Weights of a small transformer language model.
Training: a variant of Muon for these matrices, 506M tokens, 7714 steps.
Each number is 128 + 32 x the weight over its row's rms, rounded and kept within 0 to 255. Layers, rows and columns count from 0. The size above them is the row's rms in percent of the matrix's.

# layer 5 MLP gate, 704x256, rms 0.109, rows 315-349, columns 128-191
size [103 100  95 107  98 106 103  99 103  93  95  99  88 101 105 101 105 100 103 100  99 114  99  98 102 100  97  94  95 101  97 100  92 104  95]
[[143  84 148 130 132 156 108 117 165 173 135 155 143  98  50  86 164  81 157  79 113 135 150 106  74 154 133  92 173 116 116 170 106 166 148 184 143  82 137  58 139 154 121  97 123 119 102 170 116 146 114 159 239 108 132 103 127  94 114 135  84 155  88 125]
 [ 88 156 156 190 116 106 133 182 110 122 104 121 110 183 106 105 141 100 181 118 127 127  89 121 118 158 180  98 161 118 152 112 148 128 133 135 152 140 132 116 166 137  89 116 106 140 136 167  34 152 128 112 143  39 161 125  97 115  95  84 105 153 122 119]
 [ 97  64 125 210 134 117 143 160 102 136  94  69  86 156 139 124 142 105 116 125 122 124 141 105 159 161 129 103 177  93 133 157 157 147 165 120 109 163 138 140  90 151 147 104 137 116 130 105 137 112 161  99 135 123 151 131 139 115 104  75  96  96 130 208]
 [153 202 155  90 110 102 166  91 178 154 113 138  99  85 155 157  94 115  96 213 134 164 124 121 103 121 131 115  92 135  91 137 135 135 116 155  84 134 147 136 200  97 133 130 108 164 123 132 163 170 122 102  96 193  91 111 159 117 118  96 130 125  27 121]
 [136 175 167  73 142 154 140 168 123 139  60 127 107  79  58 120  62 175 140 188  75 134 102 105 185 139 133 158 106 134 120 119 118  81 114 136  66  93 173 111  94 125 105 118 168 163 115 111 167  93 191 160 106 134 114  91 118  94 159 110 152 126 107 138]
 [122 110 135 113 122 120 111 184 162 143 187 147 155 161  94 131 146 137  60 192 134 111 110 130 108  72 128 145 164 168 124  77 123  95  71  89 105 155 140 119 104  93 127  92 161 140 134 169 174 154 120 117 155  87  54 117 141  65 120 127  72 111 123  92]
 [ 82 206 111  94 139 129 113  55 155 129 176 182 154 182 138 137 114  78  65 142 199 134  27 180  53 100 129 145 112 103 147 146 185 156 162 135  85 119 140 165 124 111 144 166 137  76  85 198 159  83 103 128 139 136  73 122 120 109 104 174 107 129 112 103]
 [182  91 142 147 128 130 106 132 146 154 137 183 144 100 135 144 118 112 146 136 126 103 160 212  58 103 137 162  99 105 152 106  86 121 111 164 168 196 122 151 107 168 140 138 130 126  75 185 150 108 161  44  89 121 129 113 181  89 144  89 101 102 104 137]
 [116 114 142 121 117  75 198 160  83 117 114  95 124 142  85  75 138 173 141 149 161 127 137 142 148 146 120 113 102 143 152 118 160 213 181 180 158 155 125 110 118 133 149  69 161 127 119  98 136 166 109 172 137  63 161 136 155 104 123 106 137 127 112 123]
 [102  89  90 137 120 178 135 123 111 124 177 128  39 179 158 121 100 145  83 134 173 164 154 136 142 178 152 171 104 103  90 155 111 147 106 128 162  79 117 146  99  57 121  96 165 183  95 131 171 104 114 160 135 169  95 113 100 111 102 151  97 130 141  77]
 [164  92 109  40 149 101 120 181 143 101 129 157 125 127 210 144 100 130 109 150 170 103 133 166  86 154 193 134 171  62 106 124 158 164 142 127 127 129 105 111 134  88 164 148 104  99 166 152 118 146 101 135 157 106 137 124 134 127 146  42 153  59 118  90]
 [114 145 147 123  64 171 126 146  82 106 123 144 111 135  92 202 187 103 105 105 102 122 178 109 187 105 180  91  75  96 132 124 120  44 145 178 122 108 117 141  51 113  90 148 130 159 130 122 129 106 142 149 132 170  91 125 133 138 117 161  77 134  88 124]
 [111 171 129 107  96  98 149  84 142  86 193 177  95 173 128 148 148 149 146 110 124 177 150  91 149 144  60 139 134  78 104  98 123 137 144 119  81  96  94  93 119 199 145 144 166 158 151 136 102  99 152 172 118 127  97 133 135 115 143 114 165 166 151 143]
 [155 179 165 145 126 112 133 196 170  95 112 119 107 176  93 145  83 107 174 146 115  83 126 147 104 137 147 132 140  68 135 170 189 122 110 129 123  86 167 199  77  97 147  33 149 133 142  86  94 135 175  70 156 140  79 141 136 138 206 167  99  94 122 130]
 [149 136 110 100  97 137 106 159 140 127 136 134 123 135 185  88  97 119  57 121 175 191 174 112 177 116 132 171  87 129 100 171 168 157 149 128 135  79  90 133 108 112  91 183 164 112 112 134 127  86 158 218 178 137  88  82 127 173 110 187 136 159 103 131]
 [ 89 122 157 175 135 133  90 100 105 102 135 181 186 167  99 148 153 117 140 127 128 187  55 149  76 132 122 127 190  98 190 143 176 129 124  91  91 161 100  84 126  92  97 169 133 141 125 107 118  99 174 165 163 122  99 137 132 107  74 142  92 105 178 104]
 [101 158 139 136 145 138 142  70 123 113 100  99  94 147 160  81 135 139 167  72 141  85 159 120  87 143 124  99 155 142 149 120 109  89 118 150 126 169 171 166 154 138 100 157  95 122 157 136 122  83 140 114 132 221 156 144 140 106  46  85 143 129 127  98]
 [156 143 158 138 124 125 124 136  96 110 152 203 163  99 126 109 112 141 151 110 140 143 146 148  94 137 118 206  95 103 117 137 124 145  78 102 141 113 214 135 131  29 187 183 140 102 135 129 116 100 164 123 103 166 132 111  93 135 128 132 160 132 125  98]
 [ 94 116  95 205 118 165  84  94 159  77 150 125 167 140 150 151 133 111  52 145  94 161 110 109 126 102 122  93 105  95 157 185  35 101 124 108 148  97 122 151 108 145 104 130  99 119 176 121  97 100 122 162 152 143 144  64 169 115  97 150 144 126 136  81]
 [ 70 200 171 113 156  76 167 168 163  83 167 133 134 105 156 130 112 114 120 125 178 156 131 145 156  87 212 156 156 153 163 178 142 142  65 141 156 160  91 137 144 150  78 120 146 149 158 174 144 106 119 142  63 130 135 172 143 131  57 159  89 141 168 175]
 [147 141 121  94 187  88 178 132 158 127 117 132 191 118 134 101 112 165 190 155 110 110 140 111 193 153  79 135 159  82 137 177 159 111 128 143 127  72 110 100  53 153 203 142 187 121 153 114 103 115  89 140 134  88 122 109 168 129 135 129 130  98 106 151]
 [152 117 188  94 143 191 118 151 139  99 185 195 134 149 138 131 143 175 158 162 168 105 130 100 103 108 147  74 113  47  78 124 146 137 130  85 166 142 158 127  93 130 109 138 124 178 169  85 108 128 143 108 102  98 146 130 103  87 123 201 121  93 157 131]
 [122  69 178 121  48 145 143 114  90 128 133 162 117 123  79 119 116 143  93 131 126 160 145 126 133 137 183 133 162 108 114 154 130 123 131 161 148 107 101  59 144 125 159 100  88 104  95 127 185  85  91 115 166 138  83 135 192 111 137 174 131 148  60 138]
 [146 161 102  69 122  97 168 121 103 156 116 132 147 109 131 180 113 164 100 135 110  91 107 127 144 153 156  97  80 120  93 109 159 179 121 188 121 132 144  92 135 193 203 116 141 154 105  95 154 122 117 156 180 115  97 147  72 127 174 123 157 107 139 149]
 [126 157 172 100 122 182 103 173 140  81 143  89 113  91 138 139 115 125 114 174 126  95 177 133 108 113 112  91  85 135 120  66 177 148 144  69  70 156 155 121 148  67  93 142 115 138 114 173 113 185 174 114  95 140 103 136 133 106 183 107 170  92  58 139]
 [175 179 135  61 186 132 132 135 164  37 163 134 112  97 107 137 142 140 129 141 109 164  88 141 176 156 148 112 102 103 105 151 163  97  73 129 117 120 108 173 121 111 125  56 118 145 111 181  61 161 151  99 142 181  76 128 152 120  69 178 126  71 120 137]
 [ 95 126 162 136 187 153 173 173 133 164  88 129 186 125 130 131 122 189 142 118 150 146  64  60 157 155  60  60 173 131 108  60 185 140 139 161 155  75 120 126 109 128 137  51 124 140  92 150 151 140 123 181 168 165 148  61  82 126 144 148 136  81  64 105]
 [136  61 119 145 100 155 114  97 129  89 148 168  83  98 118  58 148 120 174 163  82 151 106 143  65 154 102  84 137 104 134 133 164 102 105 166 106  67 103 148 225 190 135  87 118 153 140 172 117 122 156 172  92  95 127 157 113  66  74 147 123 128 125 121]
 [179 158 120  99 162 116 153 117  79 163 117 117  66  82  88 109 137 191  73  73  28 126 120 160 121 155 143 102 146 140 138  89 128 134 143  99  74 140 128 119 145 125 113 137  97 114 164 176 108 143 154 138 108 111 154 147  90 123 130 161 129  95  52 117]
 [131 165 205 131  88 139 105 122 126 133 174 208 154 137 141  82  83 162 105 130 133 102 133 170 171 137 123  87  94  85  75  92 100 163  81 145 155 146 101 124  95 102 151 199 102 139  89 128 156 122 115 123 144  86 135 120 151  89 149 126 135 140 152 127]
 [101 146 136  81 106 116  83 173 150 153 138 176 133  99 120 119 101 126  95 101 144 159 113 112 161 159 171 182  95 160 162  53 147 147 117  71 160 131 116 101 118 159 115 121 156 140 147  57 134 134 123 161 177 125 169 102 114 160  98 148 159 209 148 162]
 [111 153 145 177 137  68 104 176 123 128 132 111 130 126 173  87 113 105 184 140 141  80 140 139  79 161 153 154 134 117 125 110 149 135 165 150 169 115 126 139 147 145 182  39 155 140  61 154 124 120 148 159 135 107 134 137 152 121 101  98  82 130 153 113]
 [133 125 120 107 114 121 146 112  65  79  99 139 161 119  85 176 135 135  93 168 156 108 157 136  88 108 140 142 106 145  99 141 156 164 125  74  81 185 113  89  98  68  91  80 120 106  96 119  77 100  86  71 108 141  55 126 153 150  99  75 145 117 128 114]
 [154 103 137 118 137 121 107 117 199 125 139  76 153 160  93 147 178  92  88 127 116  84 121 161 193 113 106  42  88  98 117 165 156 130  97 133 149  97 117  96  92 142 138 161  50  86 170 131 100 152  98 131 118 135 126 116 151 126 115 132 124  70  90 115]
 [164 170 108 183 186  91 112 187 142 155  98  79 126 139 161  63  66 141 155  95 110  85 149 114 133  96 127 188 102 129 184 138 170 114 125 177 107  70 135  65 127  81 120 126 153  76 154 172 138  75 117  93  70 110 141 114 102 126 108 151  74 150  80  94]]
# layer 5 MLP up, 704x256, rms 0.11, rows 315-349, columns 128-191
size [ 98 105 102 112  98  98 102  97  98  94  95 104  99  97 106 109 100 107  98 101  96 126  95 100 102  99  96  93  96 105  95 101 100 105  94]
[[ 92 100 125 165  81 124 160 132 125 146 145 141 101 133 173 202  95 136 118  85 118 140 117  99 167 144 142 137 171 133 105 168 175 146  93 166 131 106 135  81 117 141 163 132  75 151 138 130 140 138 131 196 143 130 111  83 163 108 110 139 131 118  83  90]
 [169 122 158 143 136 162  66  73 159 174 108 153 103 223 100 151 125 128 161  86  97 159  77  68 186 129 105 148 140 104 119 151  61 109 124 111 126 135 100  72  70  95 154 111 162 148 107 125 113 155 160  95 112 118 139 176 124 185 111 101 113 190 178  77]
 [135 145 104 134 165 148  95 173 155 137  90 107 118 144 147 182 142  90 135 117  84 162  80 116 166 108  93 125 141  46  94  78 130 130  87 122 124 144 101 159  91 117 100 153 136 105 130 189 147  91 173  80 121 148  45 169 107 145 137 107 133  64 109  82]
 [152 173 139 121 151 145 134 136 112 153 123 177 119 188 149 195 163 165 204  66  94 117  94 135 112 110 113  56 186 147 122  80 126 156  78 175  64 168 132 167 116 145 133 125 145 138 146 122 176 166 164 113 118 132 119  94 176 184 114 136  91 130 141 203]
 [106  82 111  79 183 123 149 132 193 104 142 101 181  63 177 160 101 159 161 131 128 127 101 157 121 132 110  98 149 191 112 152 146 110 143 168 152 141 120 176 151 162  70 160 146 102 159 109 140 103  84 131 162 158 120 140 152  84 133 142  90 194  96 170]
 [153  91 147 142  97 167  77 137  90 111  77 159 127 131  57  72  94 116 136 169  90  94 201 109 178 127 151 103 203  86 143 132  96 155 120 173 176 141 109 112 131 137 137 114 151  84  97 132 145 171 150 103 148 103 140 167 105  73 131 117 152 203 143 135]
 [107 174 172  41  43 109 164 130 121 137  89 144 158 115 137 138  87 127 108 115 105 164 151 118 159 167 120  75 168 148 123 133 135  90 125 182 147 102 151 137 205 137 109 118 135 156 151 124 111 142  83 132  85  87  91 111 135 100 143 194 182 120 111  99]
 [167 102 154 127  90 172 162 108  73 137 137  98 179 106 125 133 143 102 136 102  47 119 167 128 136 118 157 102 113 178 113 151 123 160  39  95 136 137  67 121 103 145 126 142 127 149 129 100 129 190 137 155 153 138  84 162 132 121 153 135  83 117 141 103]
 [162  65 147 174  63 151  83  86 123 135 133 124  77 147 144 137  98 127 107 205  99 135 166  89 162 120  91 109 158 154 165 133  69 119 105 111 168 125 175 114 102 119 151 113  90 172 176 142 125 141 162 121  99 130 179 118 182 153  87 151 172  88 114 191]
 [121 106 140 154 147 154 105 159 104 101  81  99 180 131  70 166 137 123  92 137 132 113  74 142 177  87 119  90  59 196 118 133 118 101 138 100 159 139 153 107 120 182 134 145 144 116 170  94 145 142  84 120 103 116 150 127 103 117 133 180 131 187 132 126]
 [182 137 138 134 129 140 137  92 156 120  64  90 134 128 133 157 174 140 104 123 160 189 138  98 127 133 123 100 115  55 132 137 149 133 134 150 130  82 104 103 134 135 100  91 125 161 131  91 144 121 113 100 112 156 144 134  97 101 165  81 120 146 141 113]
 [ 89 111 113 115 148 149 125 188 117 114  80 188 180 128 149 161 103 113 109  79 111  69 127 140  72 174 110 140  95  92 207 144 141 136  60 164 139  55 124 129 160 124  97 119 113 124  96 161 164 177  38 112  81 118 127 146 122 103 153 143 117 161 140 141]
 [130  94 119 135 182  82 126 124 124 147 145 146 112 116 142 184  93 153 106 105 149 156 136 114 124  99 151 145  75 173  54 150 118 102 135 127 108 163 143 158 152  96 105 124 135  83 107 107  97 119 137 129 102  82  95 127  92 105 107  81 181 120 185  81]
 [165 131 146 108 150  98 134 102 155 137 113 156 119  88 175 214 132 149  77 132 111 205 109  77 133 101 148 167 141 172 138  88 118 140 144 119 135 168 173 103  89 216 138 156  76  98 171 169 137 189  81 134 102 127 175 123 133 142 122 152 106 198  81 150]
 [135 187  82 129 131 144 139 158 192 132  50 182 111 123  91 133 153 149 104 147  92 113 108  92 100 166 106 148  85 150 146 149 133 166 110 133  92 111 154 139  69 139  84 145 193  92 128 113 115 132 122 150 152 114 135 129 120 100 138 113 126 130 109 161]
 [138 127 123 132 136 111 138 176  89 121 169 163 106  79  90  63 144 152 192 196  79 156 158 141 135  89 166 145 112 111 153 121 129 127 112  65 157 170 123 116 158 113 145 205 167 142 154 122  78  90  93 122 149 177 132 122 106  84 135 150  35 106 155 155]
 [143 142  75 152 121 107 152  61 130 118 149 104  15 162 123  99 135 123  60 113 101 155 118 150 109 115 102 167 165  77 177 154 144 125 155 178  74 151 172 144 108  89 105 104 110 128 101  85 117 187 152 123 151 141 130 133 126 108 135  98 131 153 118 144]
 [ 87 115 121 133 121 134 123 121  94 124 148  59 105 169 113 110 134 172  88 115 152 105 151 154 184 163 148 111 155 179 109 172 135 137 141 113 129 104 101  79 137 109  93 124 115 129 122  70 200 153 132 196 154 116  92 131  85  63 145 116 151  98 200 138]
 [ 54 154  64 135  42 108 172 133  90 134 103 119 138 139 110 171 131 129 134 127  81 154 156 116 119 113 135 126 141 134 185 133 123 110 146 126 230 151  91 138 149 129 135  89 136 174 135 182 127 116 158 167 191 135  80 119 112 128 126 159 133  72 106 110]
 [181 150 104 155 164 186 134 150 130 130 155 117 114 159 158  69 163 127 113 162 165 152 105 151 107 145  67  85 145 189 143 135 100 193  88  90  68 157  92 181 115 192 126 106 138  77 171 101  90  55  94 109 166 121 156 144 167 120 107  98 162  95 179 134]
 [ 98 141 134 116  74 139  86 132 136 142 155  89 102  88 106 114  88 109 140  90 140 164 114 165 141 152 141 138 133 112  97 100 125  91  99 132 115  82  89 123 158  45  85 122 107 137  86 101  94  79 111 152  94 127 130 131 122 168 111  95  91  85 138 143]
 [115 101 103 100 171 146 168 128 185 161 121 124 172 108 132 164 132 132 139 165 130  96  69  95 152 158 146  89 132 200 152 130 134 116 138 125 155 145 139 124 154 124 173  95 102  86  78 156 178 152 122 179 182 157 146 110 183 124 109 104 124 165 130 123]
 [198 120 170  90 140 132 113 114 169 167 151  85  97 182 125 163  75 125 163 188 109 119 157  83 134  98 126  99 177 187 108 121 107 131 141 117  61 138 171 153 145 130 133 185 156 117 137 119  90 149 193 139 105 145 106 185 140  74 105 125 155 155 142 131]
 [ 92 142 108 147 116 125  94 127  33 124 162 107 137  89 120 135 133 114 139 106 132 130 157 149 139 133 145 129  53 112  80 124 154 136 122 142 137 179 113  97 102  84 116 108 200  63 107 168  97 146 137 152 154 169 149 130 107 142 110 145  62 134 166  80]
 [ 75 170 121 111 149  67 119 100 123 126 133 153  86  90 125 187 115 129 105 120 126 100 118  96 107  79 115 154 127  92 144 145 148 156  96 136  73 115 131 152 107  61  98  79  91 157 100 159 150 155 131 196 145 100 112  94 126 122 101 125  74 135 129 143]
 [103 103  94 165 132 186 127  85 109 131 122 100 116  90 122 160  78 177  91  97 140  93 159 109 161 161 183 169 155 150 174 113 126 168  98 121  99 152 123 131 123 132 197 114 128  84 149 178  99 107 157  98 159 107 175  94 150 153 135 127 156 103 152 129]
 [126 148 115 133 126 130 196  84 110 133 133 149  97 164  89 114 164 136 117 115 142 148 150 139 124 169  93 128  39  80 127 154 137 128 138 137 107 123 132 208 128 127 140 132  87 116 107  95 145  56 161 159 127 123 130 101  66 149 134 109 121 209 102 162]
 [138 177 120 165  86 157 115 157 124 123 150 174 119 123 144 151 120 102 120 120 161 130 132  98 151 102 161 140 116 128 150 240  88  81 126 176 131  87 201 168 158 176 108 122 149 113 160 179 112 158 140 181 117 163 126  87 171 102 123 174 204 123 137 117]
 [177 178 136 132 104 149 148 149 166  99  66 169 152  73 118 101 144 135 157 161 153 145 171 132 152 144 192 103 152 110 151 133 140 124 101 122 147 133 124 138 178 118  96 145 163 115  80 110 211 115 137 133 111 175 113 197 104 148 121 180 122  87 157 133]
 [173 107 132  86  86 168 113 151 112 174 158 146 119  90 106  77 175 134  42 102  78  87 105 129 165 186  91 143 147 115 107 110 146 113 124 114 139 114  86 168  79 115  82 112  99  96 116 146 173  53 121 138 137  56  80  96 135  91 134 169 130 139 134 126]
 [148 159 126  74  92 153 113 103  85  80  97  93 105  39 109  84 179 130 115 131 156 190 165 135  90 136 119 138 106 126  96 130 169  98 102 133 146 109 116 126 124 146 125 136 160 173  99  67 138  87 135 137 159 117 163 142  67 185 119 174 115 138 138 142]
 [ 88 150 103  98  94 129 155 132  98 118 121 161 134 148 125 133 111 168 128 120 115 121  74 138 126 152 164 112 125 189 124 141  94 106 110  62 100 124 172  96 143 122 136  98 142  96  88 157 105  90 136 112 139 130 114 146 108 112 107  92 137  81 134  82]
 [121 119 137 198 196 140 143 139  98 132 124  81 143 142 185 125  95  96 162 152 142 124 165 125  98 101 146 122 141 109 110 118 117 119 119 127  68  76 109 165 121 162 147  94 108 109 108 157 110 119 104  91 134 126 115  97  90 155  89 150 151  98 149  59]
 [199 106 146 147 128 161 109 106 178 145 124 121 132 157 175 159 107 112 124 134 137 163 131  95 141 150 141 111 153  82 151 110 134 142 191 142 124 179 129 171 143 113 149 130 100 122 134 147 106 137 145 148  85 195 156 145 103 139 112 130 183 114 148 136]
 [ 98 131 123 144 174 147 104 147 141 118 139  60 139  95 146  99  58 149 146 177 114 140 142  84 147 127 118 167 175 132 157  79 114  95 141 180 118 118 177 146 122 130 120 126  99 141  93 122 131  91  77 113 152 152 190 152 113 108 140 145  98 112 109 169]]
# layer 5 MLP down (transposed), 704x256, rms 0.0606, rows 315-349, columns 128-191
size [ 95 101 102 107  94  97 102  96 101  95  94 101  95  99 101 107  99 109  98  96  98 113  99  95 100 103  96  95  96 105  94  98  97 107  97]
[[157 138 106 191  55 101  66 160 175 103 144 150 149  76 137 113 187  62  91 142 127 184 130  96 102 173 144 124 191 144  86  94 161 158 109  85 117 128 136 115 147 125  97  99 123 107  85 144  99  35 143 190 152 148 110  85 152 117 115 147 161 115 142 114]
 [ 98  54 129 114 115 117 126 159 147 186 125 191 113 142  94 158 107  80  58 100 117 146 144 130 119 108 162 112 181 117 129 131 125 125  90 153 162 129 127 149 182 140  96 109  83 126 153 114  65 187 133 165 202  90 122 116 119  85 111 103 157 135 103 165]
 [138 110 116 139 137  86 108 156 172 110 136 172  73 144  56  89 131 152  96 159 167 129 130 123 105 115 175 137 189 107 146 152 121  91 149 127 131 118 107 111 127 123 182 141 108 115 150 102 134  87 114 135 124 100 202 184 179 145 138 155 127 146 188 167]
 [ 87 135 181 126 102  90 164 158  79 111 178 144 132 145  90 150  77  86 128 132 127 141 134 154 138 107 144  94 214 124 178 124 103 134 123 109 134 164 165 135 154 119 200 115 175 130 107 176 168 144 163 168 153 146  72 149 131 165 113  58 103 117  93  93]
 [129 146 113 145 156 115 123 130 106 103 199 106 119 151 110 127 149  85  63 105 166  98 181 101 132 130  63 140 201 182 155 196 106  86 179  78 141 150 114  70 177 118 122 174 110 127 148 119 133 104 125 158 163 131 134 124 120  49 120 143  98 140  67  54]
 [140 118  97 164 111 129 167 103 197  77 116 113 141 103 102 115 131 144 105 189 170 135 193 158 114 162 119 133 113 193 123  62  88 116  86 108 136 200 117 103 158  76  87  95 130  89 136 115 116 133 122 113 160  89 102 110 133 117 132 128 113 101  87 125]
 [134  86 175 142 126 127 199  57  77 100 104 204 106 129 149 116 100 140  92  82  65 109 184 110 156 134 154 124 161 143  62 143 136 122 161 177 127 164 164 141 148  87 166 101 108 156 144 170 171 112 124 155  82 100 149  87 127 170 176 154 138 122 115 148]
 [133 231 150 102 173  94  73  99 131 164 143 170  80 138 120 154 101 151 138 135 114 153 150 141 152 173 117 161  94 114  94 114  81 139 124 155 151 192 174 177 153  71 124 150  91 158  96 144 132 118 124 127 123 128 158 125 132 188 192  99 111 136 103 111]
 [123 159 134 113 114 124  48 203 131  97 160 148 164 105 114 105 173 132 203  84 171 129 133 106 121 124 110 135  79 168 115  99 113 187 173 100 123 131 106 176  88 126 125 110  82 111  99 171 108  87  97 139 128  82 133 117 143 125 140  83 125 162 111  92]
 [125 146 160 124 123 154 124 154 138 101 127  89 113 152 130  84 145 139 135 127 153 123 137 124 155 167 138 143  87 134 132 157 115 137 202  85 158  89 170 123 156 113 103 124 161  70 160 125 112 125  97 159 148 110 160 196  77 131  65 110 137 127 121 104]
 [164 125 160  53 118 146 185  85 143 182 109  73 146 112 161 120 126  65 114  84 121 171 120 133 102 143  90 114 152 140 118 153 122 133 157 143 118 168 134  87  85  87 148 134 123 107 178 116 111 153  85 107 148 170 167 126 160 137 142 108 136 110 209 116]
 [124 140 140 125 122 130 165 164  89  91 165 167 128 210  84 130 158  98  77 122 163  87 141  75 125 170 108 170  71  48 118 131 164 181  83 129 135 104 162  98 132 141 185 115 159 121 117 142 165 134 115  71  89 136 155 102  71 153 108 147 114 118 197 177]
 [126 132 173 128 196 150  90 156 154 117 149 161 100 166 116 103  56 117 149 154 139 146 130  97 100 125 172  87 135 124 160 143  75 135 178 142 152 149 187 151 163 139 138  63 157 108 120 139 119 152 159  77 145 173  83 170 167 140  57 123 139 178 138  84]
 [131 166  95 141 148 136 105 113 166 149 161 165 165 116  98 127 140 187 125 172 160 150 173  89 159 178  77 140 143 132 147 102  91 132 106  84 117 119 131 110 154 175  70 139 115 137 132 129 115 131 161  91 113 162 125 121  90 136 109 113 178  92 130  55]
 [103 106 191 117 138 171  70 122 131 160  56  94  80 191 129 144  97 131 123 136 137 159 121 124 151 147 145 164 135 118 152 126 121  71 112 140 141 133 155 138 111 130  80 207 194 135 148 113 102  96 108 121 159 137 128 119 125 127 154 111 161 183 129 159]
 [161 146 153 158 119 139  97 104 131 113  73 136 172 112 118 118 101 170 164 114 168  88 126  87 124 175 136 132 231  98 148 149 137  93 124 156 111 167 138 155 146 118 154 185 148 126 140 127 169 165 175 174 143 119 123 105 111 150  71 140 118 128 119 116]
 [142 122 162 102 167  83 166 130 154 125  79 122 143 154 107 144 135 143 207 148 178 131  99 118 139 131 154 108  99  85 110 129 103 164 134 103 112 130 144 212 134 148 146 141 104 108 109 137  93  92 120 181 163 122 105 126 138 171 120 129 160 167 127 106]
 [113 164 163  92 155  88 191 149 105 100 103 133 136  98 145 157  89 131 130 105 181  69 140 159 150 112 119  74  64 140 194  87  98 117 114 116 149 116 100  95 117 158 106 155 108 149 124 148 133 217 121 137  76 158 151  72 115  79 144 108 166 127 165 120]
 [142 168 142 151 131  89 154  75 119 113 121 121 113 154 101  63 122 121 141 105 117 124 115  97 108 153 131  52 184 160  92  67 169  71 122 163  99 145 185 174 128 130 157  92  94 121 135 183 162 117 130 151  79 127 110 125 130 111  79 101 136 161 152 148]
 [ 79 152 177  76 114  94 123 156 128 144 103 159  56  96 147  94 117 130 144  82 113 128 149  56 178 143 125 136 191 151 126 122 130 167 103 125 136  91 130 136 171 158 153  97 127 113 171 138 144 150 154 153 139 176 146 169 116 160 144  98 111 131 150 153]
 [ 93 117 161  90  58 151  84 110 124  53 116 147 163 133 115 175 135 131 162 163 102 162 111 127 149 142 174 139 131  87 151 105 158 195  98 166 149 182 145 147 111 133  62  86 158  86 200 168 131  97 140 176 143  90 115 158  94 143 156 118  99 129 156 118]
 [143  93 168 115 107 132 203 137 101 162  76 118 136  90 112 111 137  80  87 138 135 167  74 108 138 101 153  99 135  38 137  60  78 131 142 137  98 139 165 122 131 133  90 146 116 151 109  93 153 127  75 123 116 114 140 129 136 177 116  89 119 133 162 106]
 [142 146 122 113 211  62 186 119 138 101 111 122 113 121  92 115 141 169  89 153 105 128 154  97  58 171 132 109 131 100 112 123  81 129 147  71  92 120 169 160 119 140 136 123 137 122 143 103 126 187 141 122 114 128 150 169 112 186 141  98 126 138  89 102]
 [172 150 138  61 149 143  45 144 117  70 133 160 105 172  89 145 141  64 113 126 162 124  81 109  86 159 100 149 115  34  74  80 120 101  69 158 122  97 173 121 114 155 162 133  68 111 122 148 130 154 183 190 184 132 125 140  95 156 165 115 116 120  79 141]
 [118  60 124 163  84 118 147 147  95 144 181  94 104 136 168  45 124 123  93  21 152 146 130 171 125 145  93 143 149 133 125 127 118 110 121 143 147 196  87  77 142 142 173 105 152 102 139 123 122  80 116 110 147 128 183 117 127 137  89 216 123 132 125 145]
 [106  72 100 176 141 122  84 169 107 146  81 159  95 158 144 165 172 158 125 145 146 112  84  90 173 141  77 175  85 118 169  57  61  92 102 103 104  83 159 129 130 186  94  90  71 143 157 160 105  93 137 108 162 120 169 123 120 107 162 142 125 142 139 153]
 [140 116 118  94 146 175 138 201  82 126 118 148 159 131 164 125 138 109 149 126 125  45  65  83 145  82 161 120 177  66 159 120 123 178 106 147 123 129  89 141  95 123  67 145 148 149 116 153 139 127 115  82 181  96 169  93 136 140 142 137 162 112 141 152]
 [156 120  81 138  88 205 140 107  98 114 141 143 122  82 151 130 168  70 168 124 154 123 179 114 102 100 175 168  62 134 134 149  87 139 104 155 123  96 128  97 160  67 134 117 161 148 148 133 178 139 112 143 146 112 108 163 149  64 155 161 138 153 155 124]
 [ 92 147 157 132 145 109 107 126 147  91  57 122 133 122 153 122 137 129  76  34  91 132 110 112 128  71 171 136 152  86 149 112 123 153 181  76  78 135 116 126 130 129 118 138 166 158 153 167 150 102 182 167 105 149 114 156  62 181  92 131 173 126 135 151]
 [134 100 107 132  91 151  96 129 106 145 157  53  98 164  93 125 125 136  99 135  53 130 131 166 142 198 130 111  97 232  97 100 120 149 142 150  89 166 104 121 136 126  94 178  93  99 116 124 190 115 144 160  87 113  95 101 186 113  99 204 149 133 204 114]
 [ 83  89  91 177 135 133  57 109 155 148 217 101 146  93 120 126 186 178 141 163  97 110 137 124 101 111  98 121 188 209 185 128  90 153 169 118  74 117 105 175 100 194 158 138 164 141 152 156 163 169 103  60 127 199 126 156 109  90 137 119 154 118 100 117]
 [140 138 140 130 176 189 185 166 129 151 130  87 121  78  58 118 171 141 156  80  67 158  99 129 158 116 120 143 160 116 164 115 127 143 155 154 111 143  78 136  84 116 119 138 182 140 157 138 143  99 118 110 162 161  86 121 110 110 149  72 173 134 109 129]
 [137 162 105 152  61  96 107 134 111  63  79 157 129 112 107 166 155 100  88 113 122  93 143 108  72  68  89 142 139 136 136  62 111 111 107 143 134 202 114  84 122 116 145 112  88 107 117 142 186 126 169 110 107 110  89 117 167 125 154  44 121 156 129 123]
 [152 160 100 121 123 210  72  96 158 122 122 130 127 123 126 102 103  68  91 195 122 141 154 110 118 111 120 134 156  50 100 143 191 107 127 144 134 133 152 148 125 165 217 101 140 185 160 140  66 160 120 136  58  85 140  79 104 126 105 116  98  83  85 112]
 [126  89 102 147 115 130 167 142 122  87  99 158 187  79 144 141 211  81 113 108 108 170  92 137 124 186 188 138 165 128 128 106 130  74 141 129 137  57 130 131 158 146  54 151 154 141 170  86 174 122 122 199 146 135 139  42 144 140 109 168 108  97 126  98]]